python train.py --num_hidden_layers=8 --hidden_size=128 --num_attention_heads=6 --head_dim=32 --intermediate_size=640 --norm="layernorm" --norm_place="pre" --qk_norm=false --attn_scale=0.177 --init_std_qkv=0.0442 --optimizer="cautious_adamw" --beta1=0.9 --warmup_steps=276 --schedule="wsd" --max_seq_len=512
Each number is 50 + 15 x the weight over its row's rms, rounded and kept within 0 to 99. Layers, rows and columns count from 0. The size before them is the row's rms in percent of the matrix's.

# layer 3 attention output (transposed), 192x128, rms 0.0637, rows 96-127, columns 64-127
087:34 57 55 58 53 55 88 32 51 57 39 34 34 38 33 54 67 44 40 55 72 75 72 32 62 58 73 64 32 45 41 71 63 54 35 43 56 42 54 38 45 59 38 35 42 73 37 54 25 42 62 60 33 38 46 57 33 57 53 48 59 57 39 33
087:68 59 48 34 56 49 61 27 44 52 51 39 63 60 36 65 59 50 74 33 36 56 32 19 59 47 70 79 55 75 50 49 61 76 65 37 61 66 63 85 54 49 66 36 48 40 63 49 47 37 45 53 34 34 53 28 40 55 47 42 84 34 57 44
084:48 69 37 48 63 65 58 58 46 68 11 46 33 31 31 41 53 37 36 39 49 38 42 48 60 55 25 49 48 62 38 45 68 86 57 35 48 37 25 45 48 24 38 32 55 49 66 66 55 45 38 61 83 46 43 50 70 45 65 39 55 42 39 62
086:66 41 34 65 51 60 30 44 45 27 64 49 60 62 44 36 56 58 81 76 36 38 64 55 63 36 49 51 57 54 60 39 71 57 48 35 26 52 42 49 55 28 59 41 45 31 44 70 49 62 47 36 52 64 82 50 33 34 41 75 65 28 38 74
076:64 60 66 25 58 65 63 39 44 69 48 54 45 39 45 43 75 39 73 32 31 41 22 41 37 84 25 34 65 30 35 52 55 48 76 56 66 71 61 55 62 75 53 47 46 29 50 50 69 25 36 52 71 48 45 55 42 53 45 37 51 40 48 54
081:48 47 56 36 48 56 54 73 24 47 25 67 39 59 71 43 68 68 47 47 48 50 54 68 52 37 33 17 41 53 63 32 40 54 39 41 67 25 62 46 55 41 35 47 41 58 43 52 22 57 69 46 39 66 37 76 47 31 48 81 67 40 58 45
089:41 37 58 49 35 56 57 62 77 43 65 39 51 77 23 29 45 58 24 39 70 37 47 49 59 54 42 34 49 45 55 28 59 63 61 76 26 40 61 64 33 52 32 82 60 24 62 42 55 66 81 41 57 45 14 32 49 51 62 60 30 75 73 62
091:10 63 61 66 28 42 62 55 46 45 41 63 34 32 55 58 40 36 71 64 52 47 53 40 52 58 73 70 45 29 48 48 40 26 42 18 81 67 56 79 65 52 45 27 23 50 47 58 48 38 42 60 48 54 74 79 51 39 42 40 60 37 51 42
093:56 45 37 37 47 79 78 42 77 45 65 56 42 45 39 00 24 46 65 57 26 28 75 46 64 61 55 32 45 49 51 41 81 39 46 53 83 42 67 53 56 61 60 57 63 31 44 40 23 49 56 71 41 63 49 46 60 38 38 37 40 60 49 38
090:44 41 55 57 46 61 54 21 21 58 28 35 31 60 16 33 63 53 40 53 59 43 64 40 66 57 60 63 57 37 30 46 59 77 66 40 64 60 43 57 48 22 58 40 52 61 50 72 37 11 27 57 49 64 57 67 50 30 46 37 63 50 58 53
092:67 49 50 23 61 54 52 42 23 44 42 41 61 78 24 43 54 45 53 60 55 40 57 60 58 53 60 17 38 51 65 22 82 40 50 76 45 35 77 37 67 42 79 61 77 28 65 60 31 55 46 59 53 17 44 61 63 45 65 46 65 37 55 59
089:44 50 26 56 42 37 24 43 46 74 38 67 33 44 38 49 53 78 38 50 60 48 94 55 68 40 56 62 59 62 49 57 55 38 53 57 21 28 65 35 87 51 73 25 46 49 50 54 41 50 41 46 50 49 58 74 36 31 67 69 36 28 37 44
092:40 45 57 60 62 35 37 34 35 25 35 29 55 48 52 65 69 51 43 52 15 61 67 62 47 08 51 24 66 55 43 30 46 51 50 20 44 45 20 53 57 53 48 40 55 69 42 52 38 64 50 46 34 59 53 62 57 32 38 86 40 25 46 41
081:48 56 48 46 47 72 56 61 24 39 73 33 45 60 68 32 19 55 57 49 48 52 55 51 46 38 50 64 38 17 59 46 37 54 56 60 21 57 58 42 65 42 61 64 57 48 46 47 36 68 54 37 31 61 59 32 45 38 42 44 34 36 75 30
082:55 53 87 66 53 59 71 45 62 53 17 23 34 49 65 49 81 78 40 60 52 43 32 49 39 56 66 41 32 60 49 61 54 40 44 36 65 22 28 76 37 56 50 32 52 39 64 37 27 47 55 42 49 39 42 48 29 45 33 73 76 52 49 80
085:60 48 53 47 51 44 50 60 56 06 52 40 66 53 50 28 22 50 40 39 70 61 48 45 50 50 57 57 47 57 34 36 65 29 66 64 39 71 45 33 50 40 83 79 40 20 58 65 69 76 56 55 34 39 70 56 59 38 40 60 63 76 30 67
099:55 25 78 51 71 67 61 35 67 84 50 45 19 56 53 73 40 46 39 32 44 44 67 41 49 39 52 55 57 46 38 35 22 78 48 36 75 40 54 59 23 63 21 35 43 55 43 56 30 43 56 35 44 73 42 48 42 64 54 48 67 52 54 40
077:30 60 39 29 43 91 48 53 41 42 56 62 19 40 70 48 52 63 36 64 36 52 22 56 44 63 39 52 38 66 70 42 60 56 48 57 70 37 44 43 60 68 37 56 67 63 47 60 48 62 49 67 43 28 50 42 45 61 31 76 47 53 25 35
093:58 44 59 76 72 58 49 65 63 61 65 52 60 42 46 34 48 36 41 82 83 56 51 45 49 60 73 64 50 38 55 44 31 34 39 74 30 21 34 69 39 41 39 71 46 31 48 39 61 57 51 74 51 50 48 64 42 55 41 26 50 60 57 64
090:31 35 49 26 31 62 54 46 47 57 55 65 42 38 41 32 36 58 46 24 48 60 60 44 62 64 52 82 60 69 68 62 63 67 68 72 64 27 56 66 50 61 38 53 43 48 41 39 42 39 45 67 92 58 45 62 58 87 65 37 51 65 46 55
084:30 71 40 60 35 40 53 54 68 45 56 56 54 49 50 38 51 40 45 52 67 31 51 62 39 55 68 88 67 32 31 54 28 56 35 46 46 63 36 63 31 51 31 33 44 47 50 39 52 62 65 39 68 61 60 57 53 62 33 50 52 39 57 32
094:49 49 35 60 46 71 76 51 47 64 70 73 47 28 59 46 56 30 50 70 81 62 47 38 37 67 50 35 46 39 40 53 67 53 68 38 24 08 32 60 50 51 40 53 37 57 64 64 44 44 65 57 51 63 59 46 33 52 50 67 33 58 23 38
086:42 59 43 36 42 59 70 65 61 39 38 62 64 54 56 50 48 62 24 61 41 44 59 40 26 36 45 10 40 28 56 31 40 36 39 60 81 21 70 42 60 58 18 63 51 37 40 38 42 50 65 41 38 26 47 58 62 42 66 28 30 40 48 34
096:23 61 46 55 52 33 43 49 46 58 27 62 53 30 38 61 23 30 53 34 63 42 74 24 65 18 66 60 47 48 53 69 60 46 58 33 33 39 64 52 64 31 65 35 29 84 48 51 55 46 54 35 49 64 61 49 51 59 48 37 41 57 49 38
091:65 50 29 79 59 55 14 52 43 24 66 38 70 36 45 48 27 57 56 71 40 36 54 56 37 51 68 36 58 58 47 36 60 44 46 46 47 33 67 59 68 45 68 55 34 40 42 42 59 70 44 58 63 51 58 43 61 39 38 54 38 48 29 50
094:56 46 52 79 57 44 43 61 66 51 47 58 70 43 62 44 49 54 70 36 22 30 42 58 57 69 52 58 48 57 49 48 63 33 41 49 51 36 57 46 86 61 59 46 48 51 47 25 41 12 35 39 68 47 60 70 67 68 63 37 73 48 50 39
095:45 42 31 56 38 50 35 45 36 51 45 74 71 62 78 52 53 81 41 39 60 60 21 36 41 42 52 50 30 76 47 24 43 49 54 38 65 64 49 55 65 58 80 78 62 43 59 29 58 67 52 46 45 28 35 78 39 52 40 64 46 51 41 63
093:53 45 56 33 45 70 20 75 21 58 43 47 52 44 18 37 36 50 79 42 31 51 57 58 53 47 33 59 56 53 64 75 50 48 29 25 46 59 74 60 50 50 65 25 37 35 32 51 40 42 57 53 59 67 54 53 69 75 52 27 71 60 32 16
097:41 26 39 81 52 55 45 32 53 68 66 51 29 56 35 69 76 61 58 73 77 42 30 53 62 40 55 48 57 48 64 42 35 62 58 49 73 50 83 50 31 28 55 56 60 56 40 51 41 50 50 40 65 20 46 32 50 34 52 46 51 38 66 56
083:49 38 56 64 51 59 23 36 52 74 56 48 51 42 72 44 61 59 49 46 45 76 82 56 42 35 53 55 33 70 44 59 31 63 62 21 28 82 22 60 43 56 51 36 30 53 57 27 34 56 41 35 35 58 43 60 40 52 45 63 46 18 67 59
095:49 53 46 47 32 22 37 70 68 50 39 50 66 71 55 57 35 54 20 54 47 48 50 63 40 62 33 31 41 42 56 60 57 25 70 78 44 49 73 43 59 41 71 68 19 23 44 35 57 58 48 35 46 49 66 66 60 54 14 47 43 57 69 61
084:52 61 44 77 46 52 65 67 39 38 26 41 47 35 57 54 60 43 10 55 69 59 28 17 39 69 82 52 65 37 29 37 86 40 62 47 25 18 45 55 59 53 48 40 42 48 70 52 63 59 92 48 55 54 61 47 38 37 66 50 36 38 20 53
# layer 3 attention value, 192x128, rms 0.0247, rows 97-127, columns 64-127
084:50 56 40 66 07 71 49 36 66 66 46 65 53 53 56 33 59 72 56 62 36 36 44 34 55 43 35 52 52 75 62 59 65 26 56 39 38 18 80 15 39 65 78 41 52 88 61 47 56 73 54 49 60 50 50 38 79 58 28 63 28 67 50 57
080:56 67 62 37 67 35 45 59 78 44 69 69 59 61 44 38 54 44 26 58 40 42 36 55 54 40 47 47 28 53 61 36 59 56 57 83 66 49 21 45 45 54 57 76 55 63 57 34 55 52 56 28 71 53 45 45 45 75 57 33 78 51 39 39
087:62 51 56 61 60 52 57 46 61 66 43 35 38 49 44 70 32 63 54 65 56 42 48 50 59 66 65 44 49 18 57 42 56 25 65 55 65 33 60 64 64 41 45 40 11 46 54 47 55 53 70 79 54 64 52 29 84 42 48 54 36 62 95 60
081:60 43 65 63 52 69 29 51 55 56 41 42 36 58 40 32 43 48 75 61 42 25 48 52 76 63 61 60 41 68 57 94 53 61 57 38 53 51 51 48 39 68 61 52 56 50 28 76 20 43 64 68 45 40 58 58 61 31 31 74 51 67 27 33
083:25 51 34 82 61 62 36 54 47 52 48 61 41 55 46 59 58 53 77 48 55 42 16 72 67 59 42 63 17 23 26 80 40 53 33 63 35 62 16 38 37 22 44 56 51 40 55 42 51 23 42 46 61 90 55 55 47 42 50 52 56 71 63 67
089:15 48 37 47 36 45 33 74 40 45 43 55 55 25 42 43 33 38 40 11 57 30 54 46 47 53 74 44 52 51 35 61 52 45 30 54 52 57 10 84 31 40 35 43 72 35 36 31 39 43 41 44 46 53 69 34 33 49 49 50 33 46 42 56
092:54 63 55 23 57 49 56 44 67 55 46 33 50 43 54 69 54 41 45 55 41 35 40 80 58 46 27 47 36 49 70 72 47 74 43 50 44 48 77 22 54 46 63 40 60 66 62 56 42 50 74 58 64 63 70 67 44 45 57 92 28 72 21 53
089:47 47 43 65 47 37 25 64 50 46 34 26 66 69 41 64 35 34 42 80 43 28 64 68 45 79 45 59 44 38 46 56 68 66 78 33 39 40 54 58 51 67 67 41 56 55 30 57 72 59 62 47 49 32 68 70 55 76 56 74 43 47 12 65
092:67 45 47 28 84 28 44 50 38 64 30 35 40 75 46 63 30 51 67 63 49 53 33 34 44 60 35 44 34 47 66 86 49 61 53 65 52 40 44 15 58 72 54 64 54 41 58 31 69 62 76 41 71 29 62 51 63 43 24 53 54 62 45 65
095:71 34 36 66 36 20 50 63 58 46 51 58 34 56 37 20 64 60 44 74 20 29 36 75 60 34 71 60 38 60 24 39 64 32 65 50 60 67 29 55 61 38 37 46 55 60 40 75 47 54 48 46 52 74 66 40 53 59 48 63 57 44 44 53
090:71 28 56 39 73 37 72 69 06 49 45 33 41 36 59 55 42 96 53 73 59 53 50 55 42 77 59 43 44 41 60 69 56 60 51 46 45 40 41 75 34 47 33 64 53 61 77 27 79 66 66 58 41 75 35 56 47 52 66 38 44 40 72 53
094:35 53 33 75 85 34 67 34 74 62 56 21 53 35 43 65 74 82 10 44 62 60 43 57 23 45 44 57 40 36 41 78 67 62 53 58 29 27 77 44 70 41 53 40 07 37 82 54 39 75 57 32 60 69 40 41 44 15 39 37 44 58 62 58
085:60 55 60 43 27 51 72 38 47 56 55 23 63 52 59 51 47 43 33 48 72 57 65 28 30 49 62 56 42 57 66 68 78 69 53 35 50 36 42 36 72 47 40 67 43 39 28 74 34 34 39 34 49 42 52 32 74 38 55 55 32 46 15 67
083:50 80 54 82 58 56 39 65 33 63 56 38 42 70 65 46 68 52 56 55 71 38 54 54 38 58 32 53 41 67 37 18 43 29 38 47 62 46 69 46 25 44 75 30 77 62 57 42 45 50 73 45 42 77 43 44 60 55 57 25 95 67 78 76
089:25 60 26 18 14 61 49 51 39 52 64 49 42 30 36 38 36 38 35 26 27 77 69 65 39 60 55 67 65 65 54 55 61 22 52 37 48 45 20 62 32 47 72 43 50 50 44 47 55 47 63 56 34 41 47 57 64 18 42 36 41 36 54 40
097:37 58 81 74 43 24 34 62 45 42 45 52 63 73 52 56 49 61 54 42 46 44 27 44 49 53 67 57 47 38 81 53 47 33 53 59 27 51 71 32 35 55 58 80 35 46 59 34 23 58 59 32 73 39 68 63 55 43 26 20 61 30 37 57
079:52 43 50 80 35 44 60 56 54 52 69 45 54 57 59 42 45 57 81 49 60 60 55 72 40 48 54 41 46 53 36 60 47 74 69 55 41 52 27 48 34 40 47 49 32 49 67 57 52 62 38 74 20 67 30 76 48 33 44 50 67 57 37 61
096:28 70 43 26 59 42 65 62 72 35 46 43 85 44 67 37 48 60 37 56 64 44 68 59 43 26 50 50 84 41 49 01 59 24 55 26 65 64 38 61 48 51 58 43 80 55 45 53 62 42 49 61 45 57 66 64 41 66 54 24 49 30 56 35
089:48 43 20 58 48 52 45 60 35 42 60 64 80 73 41 42 42 74 85 54 86 27 68 33 50 62 51 35 64 45 65 45 38 44 36 39 45 52 45 65 44 81 36 63 66 69 42 42 48 57 55 57 34 56 41 52 58 55 39 63 65 75 31 76
086:61 54 64 42 58 36 26 64 52 42 54 21 80 46 56 74 60 48 58 41 53 56 44 36 82 52 21 42 48 47 64 59 45 64 40 42 49 25 70 13 41 34 48 41 63 58 38 59 52 35 54 44 53 64 63 39 41 46 48 44 33 40 11 42
087:50 34 53 57 64 84 32 48 34 47 58 60 27 59 71 33 75 50 57 45 71 40 37 47 61 44 71 66 36 40 51 61 66 71 44 51 48 61 48 40 54 51 57 43 40 31 25 33 57 23 45 57 43 70 27 40 59 49 66 68 66 49 44 42
092:38 55 57 48 32 43 14 49 43 62 53 43 16 60 57 65 39 11 53 65 71 42 50 53 64 40 40 59 51 33 34 37 65 71 63 57 41 48 26 65 56 46 52 48 51 49 69 81 28 51 28 54 50 48 41 68 47 41 54 75 59 40 47 62
095:82 60 72 59 61 21 78 41 30 60 54 53 65 38 61 40 42 68 23 35 53 64 50 49 53 22 49 59 52 54 85 50 70 69 56 48 46 69 56 47 72 33 56 55 59 54 49 44 81 53 60 33 68 15 32 51 56 56 52 57 55 33 53 39
089:54 62 47 28 52 63 80 48 51 36 44 53 41 31 22 72 50 77 55 36 41 30 39 61 42 48 62 50 49 63 22 73 82 38 68 52 46 58 27 34 46 26 54 33 51 56 42 63 53 60 56 59 68 50 38 54 56 52 71 58 45 48 71 54
098:63 42 49 73 62 58 62 44 54 31 39 44 78 45 41 36 62 53 61 64 58 40 66 68 78 67 33 50 21 43 40 35 35 56 46 39 42 76 98 48 47 69 58 42 63 41 11 61 71 61 73 43 61 52 36 54 38 60 72 46 47 56 43 53
094:68 71 42 59 61 57 57 47 68 52 43 61 43 81 60 15 65 48 43 55 58 47 75 28 63 78 52 42 32 33 56 85 46 65 48 38 47 40 32 66 30 44 58 42 45 47 12 66 40 37 33 45 60 77 36 47 38 59 65 22 57 46 73 44
089:53 55 53 22 61 66 78 68 64 65 68 67 65 40 26 65 42 49 58 40 35 49 57 57 65 37 43 36 68 55 35 13 13 35 59 55 67 44 42 66 65 42 31 51 43 64 66 49 46 54 63 38 79 33 40 46 50 50 54 59 45 61 43 61
085:66 47 69 60 72 51 36 28 29 53 38 55 46 35 53 46 50 57 63 52 37 12 46 57 44 66 81 55 58 38 24 38 49 45 33 37 58 58 44 42 51 44 27 40 28 61 62 47 73 58 65 49 67 38 44 70 17 47 26 47 71 65 35 48
086:65 74 33 50 60 49 56 63 44 62 41 21 34 35 63 98 67 54 44 65 54 73 25 38 54 57 51 53 44 35 64 61 46 60 53 48 30 28 89 58 45 64 63 64 56 65 33 22 12 40 32 50 56 69 37 34 45 28 30 30 65 62 67 47
091:63 59 50 33 35 39 82 75 33 51 44 46 34 43 43 30 55 37 47 24 13 55 43 39 45 79 41 46 33 67 49 47 52 30 41 49 26 69 31 75 63 41 48 38 60 31 49 67 52 41 42 73 65 41 26 40 71 75 50 48 63 12 35 47
084:26 68 54 38 26 75 28 38 36 63 67 21 42 52 63 43 35 56 44 30 69 54 75 55 63 35 55 72 69 59 49 51 42 62 57 60 69 42 48 59 32 63 49 44 44 42 59 52 47 47 75 45 36 84 25 35 50 35 69 36 42 79 78 57
# layer 3 attention query, 192x128, rms 0.0485, rows 128-150, columns 64-127
077:47 31 65 31 78 64 54 56 51 69 57 54 41 55 54 32 51 21 67 54 65 55 71 33 44 52 29 78 66 44 47 61 50 54 49 34 58 51 50 50 61 64 61 32 69 54 50 80 40 27 47 44 47 69 75 58 52 39 35 26 51 39 82 31
161:36 45 74 60 50 68 51 19 58 55 62 43 47 42 52 18 34 33 55 73 54 45 79 69 54 52 63 41 49 31 62 53 71 24 65 50 49 41 17 80 43 49 63 48 71 37 26 49 69 76 36 50 13 64 57 47 35 67 54 49 64 42 24 75
186:35 35 76 55 54 68 61 24 53 42 62 34 41 50 65 26 25 39 57 67 70 43 71 70 64 57 45 31 61 21 53 62 63 42 77 65 39 31 26 73 59 47 57 41 72 63 33 38 58 65 44 44 20 57 59 37 43 64 52 47 74 50 41 58
087:51 54 36 17 39 43 56 72 32 31 41 50 76 87 39 40 64 46 64 67 54 43 24 88 49 21 68 49 49 58 79 24 45 45 67 25 62 36 56 37 41 71 71 59 40 51 62 67 51 48 67 65 55 54 42 67 40 32 04 20 56 51 44 62
110:24 52 63 59 47 71 54 21 45 60 60 52 54 27 49 37 17 50 60 58 39 54 67 58 60 45 58 43 52 34 61 32 85 46 53 47 54 42 22 64 52 41 42 48 54 37 46 37 80 77 47 61 13 52 50 38 35 52 49 65 47 58 21 62
097:26 52 60 60 40 68 53 10 60 51 62 41 41 30 66 28 22 42 55 61 42 54 65 62 65 55 65 36 48 20 51 39 74 40 68 48 46 38 20 73 48 42 58 40 78 46 36 35 73 68 33 51 26 33 39 38 45 66 58 66 60 52 26 82
123:39 45 63 85 58 70 82 31 42 41 62 36 46 37 62 22 22 44 43 70 49 40 96 56 63 49 54 45 50 32 56 61 62 45 60 49 44 39 26 76 69 49 55 42 85 51 30 49 69 82 29 46 14 73 60 33 43 62 62 56 68 49 44 53
185:35 28 67 67 75 55 61 28 56 43 68 40 38 48 58 22 30 32 42 74 60 40 76 67 69 44 58 44 63 29 53 46 56 35 61 69 37 42 25 72 59 46 36 36 74 45 35 28 66 86 30 33 10 62 57 50 49 63 58 49 56 56 48 60
087:24 79 48 76 46 37 60 60 34 38 60 68 28 63 58 31 46 40 74 46 52 92 41 32 41 42 53 58 44 42 81 50 45 42 29 72 36 63 28 34 54 43 66 54 62 38 69 43 46 64 59 77 49 36 63 38 55 49 23 48 12 78 80 66
100:30 40 60 63 52 45 35 49 27 57 60 15 53 43 34 42 50 56 54 60 55 59 68 39 17 55 34 38 28 67 62 41 73 45 64 57 68 44 48 86 57 72 46 56 42 50 36 63 24 35 52 59 44 38 59 44 45 76 44 37 40 59 56 52
097:45 46 44 41 53 53 23 23 85 22 36 48 60 67 41 45 43 72 65 70 25 59 47 40 73 45 20 61 37 50 56 46 35 63 58 37 42 54 63 90 38 66 35 46 24 48 54 59 34 19 51 38 52 60 46 59 30 68 61 41 36 46 58 20
091:75 10 41 69 62 52 54 46 70 60 42 46 42 48 46 50 46 37 63 64 59 76 50 44 44 65 09 51 62 47 49 15 14 34 32 37 47 66 48 49 51 63 44 60 62 65 61 25 50 58 36 49 59 67 61 46 48 45 39 64 43 50 56 19
098:28 54 40 19 27 15 73 28 50 42 40 77 57 50 44 40 34 52 56 40 63 48 53 55 47 59 63 47 21 42 50 53 57 54 50 48 51 60 70 51 46 42 51 55 44 49 57 70 50 42 75 52 28 32 26 35 43 79 63 53 44 35 36 56
094:83 26 52 20 49 54 19 36 41 44 58 71 54 54 53 50 54 71 82 50 38 51 46 53 27 40 47 47 62 68 63 47 41 39 35 47 61 43 49 52 45 52 67 51 56 58 35 37 40 34 92 57 41 06 46 45 50 64 34 53 61 35 25 27
101:48 43 67 35 62 59 66 45 37 68 52 47 80 73 55 58 54 43 33 26 60 62 33 49 23 60 75 74 39 36 53 62 37 66 33 55 49 51 50 42 44 43 60 51 69 52 55 58 30 22 64 32 38 36 69 72 48 68 53 36 54 48 39 48
087:89 37 77 62 40 59 30 49 45 33 46 55 55 46 42 85 61 83 67 48 51 30 65 35 51 26 28 54 58 60 36 14 48 50 13 59 64 64 54 48 67 90 48 51 64 62 67 30 38 34 50 42 47 41 46 74 55 61 69 55 60 62 53 43
089:72 48 55 68 26 50 52 63 33 59 51 52 61 60 56 43 26 61 38 58 27 59 37 61 54 49 78 72 29 51 45 64 30 61 61 41 32 42 39 69 58 42 58 51 73 47 38 73 45 17 31 63 49 48 65 48 60 26 45 69 66 49 55 69
090:41 65 63 51 29 38 38 37 53 37 58 72 39 33 69 34 69 56 18 43 59 58 70 48 47 76 60 32 33 79 39 54 55 61 60 55 47 55 49 40 53 52 42 51 59 38 24 54 49 16 22 65 41 46 48 53 32 33 58 72 55 60 69 84
100:28 71 54 44 55 34 40 60 79 37 65 67 60 35 43 67 41 66 51 53 32 21 29 43 77 64 58 50 37 46 72 14 62 70 03 66 57 60 31 60 37 52 81 53 31 30 56 61 36 28 53 50 44 80 38 40 59 59 62 55 43 62 69 73
091:34 26 56 59 96 59 66 50 44 55 63 66 74 62 45 36 67 27 20 48 63 55 51 40 40 46 40 40 64 50 43 49 56 38 76 27 58 66 69 27 56 71 48 42 49 58 51 71 18 68 45 19 36 53 49 39 40 74 67 41 17 38 51 47
101:56 75 61 23 65 64 75 48 61 40 64 40 63 56 43 46 32 47 49 57 50 55 38 63 70 13 67 43 38 36 63 54 24 67 37 39 46 62 65 62 29 56 38 45 58 37 67 53 33 36 49 48 40 53 65 69 56 38 38 54 44 56 41 53
091:51 38 48 60 47 39 37 50 53 56 32 46 55 66 75 34 53 61 65 37 25 63 70 79 67 59 62 60 56 66 48 42 34 54 65 66 44 31 38 23 47 57 67 48 68 57 54 55 39 60 25 44 33 52 31 43 09 50 47 52 38 68 70 36
100:48 82 29 58 72 34 12 52 54 46 51 46 45 47 44 66 55 42 22 40 47 40 26 18 58 71 46 39 58 56 70 39 59 39 44 56 53 47 33 51 64 47 55 65 29 32 70 41 47 57 53 43 77 64 51 32 64 61 74 42 25 51 70 50
# layer 3 attention key, 192x128, rms 0.0439, rows 128-150, columns 64-127
097:54 74 28 54 38 49 48 68 55 77 40 58 45 68 29 68 69 64 35 53 41 44 38 66 47 39 53 75 27 61 36 58 33 72 57 38 64 66 63 38 36 71 53 63 45 42 73 51 30 40 68 54 60 39 28 66 47 35 34 62 24 41 42 52
113:51 29 59 45 64 59 60 46 41 07 60 52 45 25 71 50 31 35 63 53 69 33 57 44 50 48 40 30 60 36 52 51 46 37 49 80 21 42 58 51 72 37 23 28 48 69 45 43 52 47 48 28 40 67 65 39 61 63 67 42 72 70 58 50
082:42 31 61 58 67 52 58 31 52 16 75 52 47 37 68 72 40 36 59 41 57 29 49 44 52 60 28 28 58 20 50 53 39 41 47 74 27 30 54 61 68 32 34 21 46 62 27 36 45 56 56 29 40 60 62 33 48 66 77 43 79 64 53 43
123:50 23 60 57 61 48 45 41 38 37 73 38 46 24 75 53 37 40 68 44 54 35 50 40 81 72 39 31 52 41 64 62 41 38 63 74 19 37 49 50 64 31 37 26 57 58 41 25 46 56 30 40 35 57 69 42 66 59 67 59 69 66 44 50
101:44 34 49 41 55 50 37 66 54 40 34 46 38 52 55 70 51 72 55 27 63 26 45 59 27 50 32 52 53 43 51 52 38 65 56 48 39 43 65 74 68 41 34 34 43 43 39 45 43 45 84 60 45 29 82 48 67 49 54 28 57 43 61 22
046:48 65 38 47 51 56 62 48 32 23 41 59 65 31 27 63 59 41 40 71 41 72 47 50 35 31 63 58 33 61 44 49 61 43 24 56 74 74 40 62 46 49 24 64 29 30 50 49 52 29 67 55 40 82 37 57 55 41 56 59 73 64 22 60
053:42 64 32 46 47 50 38 48 46 72 14 46 58 52 30 57 53 46 47 43 24 76 49 53 46 24 67 77 27 70 42 68 53 48 39 42 86 60 38 60 43 51 70 79 48 27 58 81 57 48 50 76 62 68 35 55 43 31 28 36 39 49 45 52
042:45 85 24 56 83 46 34 77 49 55 51 45 83 53 38 45 55 80 40 48 51 48 57 51 56 30 78 64 18 93 29 53 43 51 33 51 58 59 66 45 45 39 49 62 37 49 45 46 41 29 74 43 69 45 57 63 44 58 53 49 38 34 54 53
104:34 64 44 64 15 39 47 51 58 64 63 44 42 42 71 37 37 56 62 26 57 49 50 54 61 50 36 51 42 43 63 75 54 62 42 61 39 62 52 54 69 59 83 74 80 71 52 32 46 45 12 60 26 53 58 56 41 71 57 54 54 36 54 46
108:42 54 56 66 19 40 68 44 38 47 33 30 32 41 45 44 24 43 54 48 52 48 32 51 62 53 56 50 54 57 63 44 30 62 60 65 45 68 74 48 26 53 46 50 59 64 25 81 40 45 32 63 44 61 52 92 71 44 66 65 33 09 63 58
108:58 51 59 44 52 60 37 28 72 56 51 49 52 75 41 29 62 49 38 51 27 38 37 72 84 69 53 56 55 58 49 43 21 56 57 52 43 70 70 57 34 31 72 49 19 65 46 47 52 62 63 60 73 66 38 45 77 22 49 35 61 47 61 14
110:34 78 38 45 45 47 42 57 60 58 60 41 39 76 46 66 39 51 45 65 41 58 27 60 91 38 35 47 53 30 39 63 62 50 31 64 45 29 45 47 49 81 68 55 67 70 37 56 23 25 63 41 75 37 60 51 27 47 45 51 47 54 58 39
104:41 64 71 21 52 36 51 36 61 49 28 26 62 58 44 54 87 64 42 06 43 49 43 49 14 58 78 44 51 49 40 48 43 30 56 46 51 79 37 41 55 17 45 45 39 52 30 70 60 64 67 76 57 65 36 38 55 38 38 60 47 48 52 51
114:78 66 68 29 55 50 47 62 62 51 43 42 39 55 21 25 55 56 43 42 42 25 21 55 51 53 39 54 56 58 47 29 43 55 14 72 82 42 69 37 49 45 31 58 81 56 56 45 55 64 15 90 70 63 47 68 42 31 47 60 57 49 57 47
109:45 20 51 38 82 48 94 42 72 39 44 47 65 55 55 47 72 45 45 17 76 40 45 57 48 45 46 16 57 36 48 64 76 33 39 58 31 20 55 28 50 65 56 14 56 46 61 54 52 58 61 41 57 72 83 55 34 70 66 44 46 21 55 64
105:72 87 55 65 49 52 27 70 56 50 43 55 38 89 34 36 52 47 37 58 60 41 36 45 52 74 40 68 42 51 53 47 39 67 21 56 61 49 80 33 48 61 48 45 52 53 41 44 52 35 74 56 66 44 84 51 20 42 59 46 54 52 34 40
111:59 40 44 47 61 63 76 36 36 53 47 41 32 40 58 71 95 41 58 69 44 67 56 50 49 44 51 45 59 09 52 51 52 39 47 41 63 48 50 60 36 59 51 36 46 74 72 36 88 51 50 63 36 66 60 74 50 52 44 33 47 53 38 75
096:43 64 47 64 20 54 48 56 25 40 52 43 48 29 44 43 36 52 59 61 55 45 59 39 22 50 24 27 59 43 60 60 43 67 65 64 52 51 37 70 50 22 50 49 52 73 72 34 80 56 62 30 23 60 48 51 55 57 42 33 42 59 38 73
116:64 49 46 54 25 58 54 47 53 58 31 36 66 45 76 36 52 36 65 57 39 16 44 45 27 42 51 58 72 53 30 45 73 08 68 26 53 66 63 42 55 61 64 43 37 54 48 61 58 41 74 40 68 59 68 56 57 58 49 23 55 44 58 73
112:58 58 47 28 67 52 59 54 79 63 35 55 53 75 29 42 25 67 38 39 76 65 50 30 60 50 67 15 33 54 62 77 58 49 60 36 51 24 49 57 33 49 57 28 28 41 21 75 45 41 64 20 76 37 55 58 44 53 45 42 72 43 42 56
117:61 34 47 59 77 58 39 36 57 73 44 49 51 57 77 23 56 30 51 44 50 64 40 46 38 62 54 46 56 37 62 74 40 50 43 38 49 59 37 47 51 19 45 37 54 38 62 58 59 65 44 46 48 77 90 41 75 41 37 29 50 55 47 54
107:44 70 33 43 44 67 29 72 43 50 50 52 56 52 19 85 63 58 37 73 57 47 34 64 70 46 67 32 39 50 48 46 53 29 58 24 60 36 53 54 21 71 70 64 60 67 52 24 66 38 62 35 56 35 47 68 58 45 46 52 54 55 57 41
122:61 56 58 61 13 59 47 33 61 55 45 73 52 40 47 00 49 57 17 51 56 58 43 43 57 48 53 38 40 48 42 23 48 65 66 30 44 65 54 50 55 69 48 55 42 61 53 62 51 47 41 25 48 56 25 30 32 72 46 43 41 43 53 46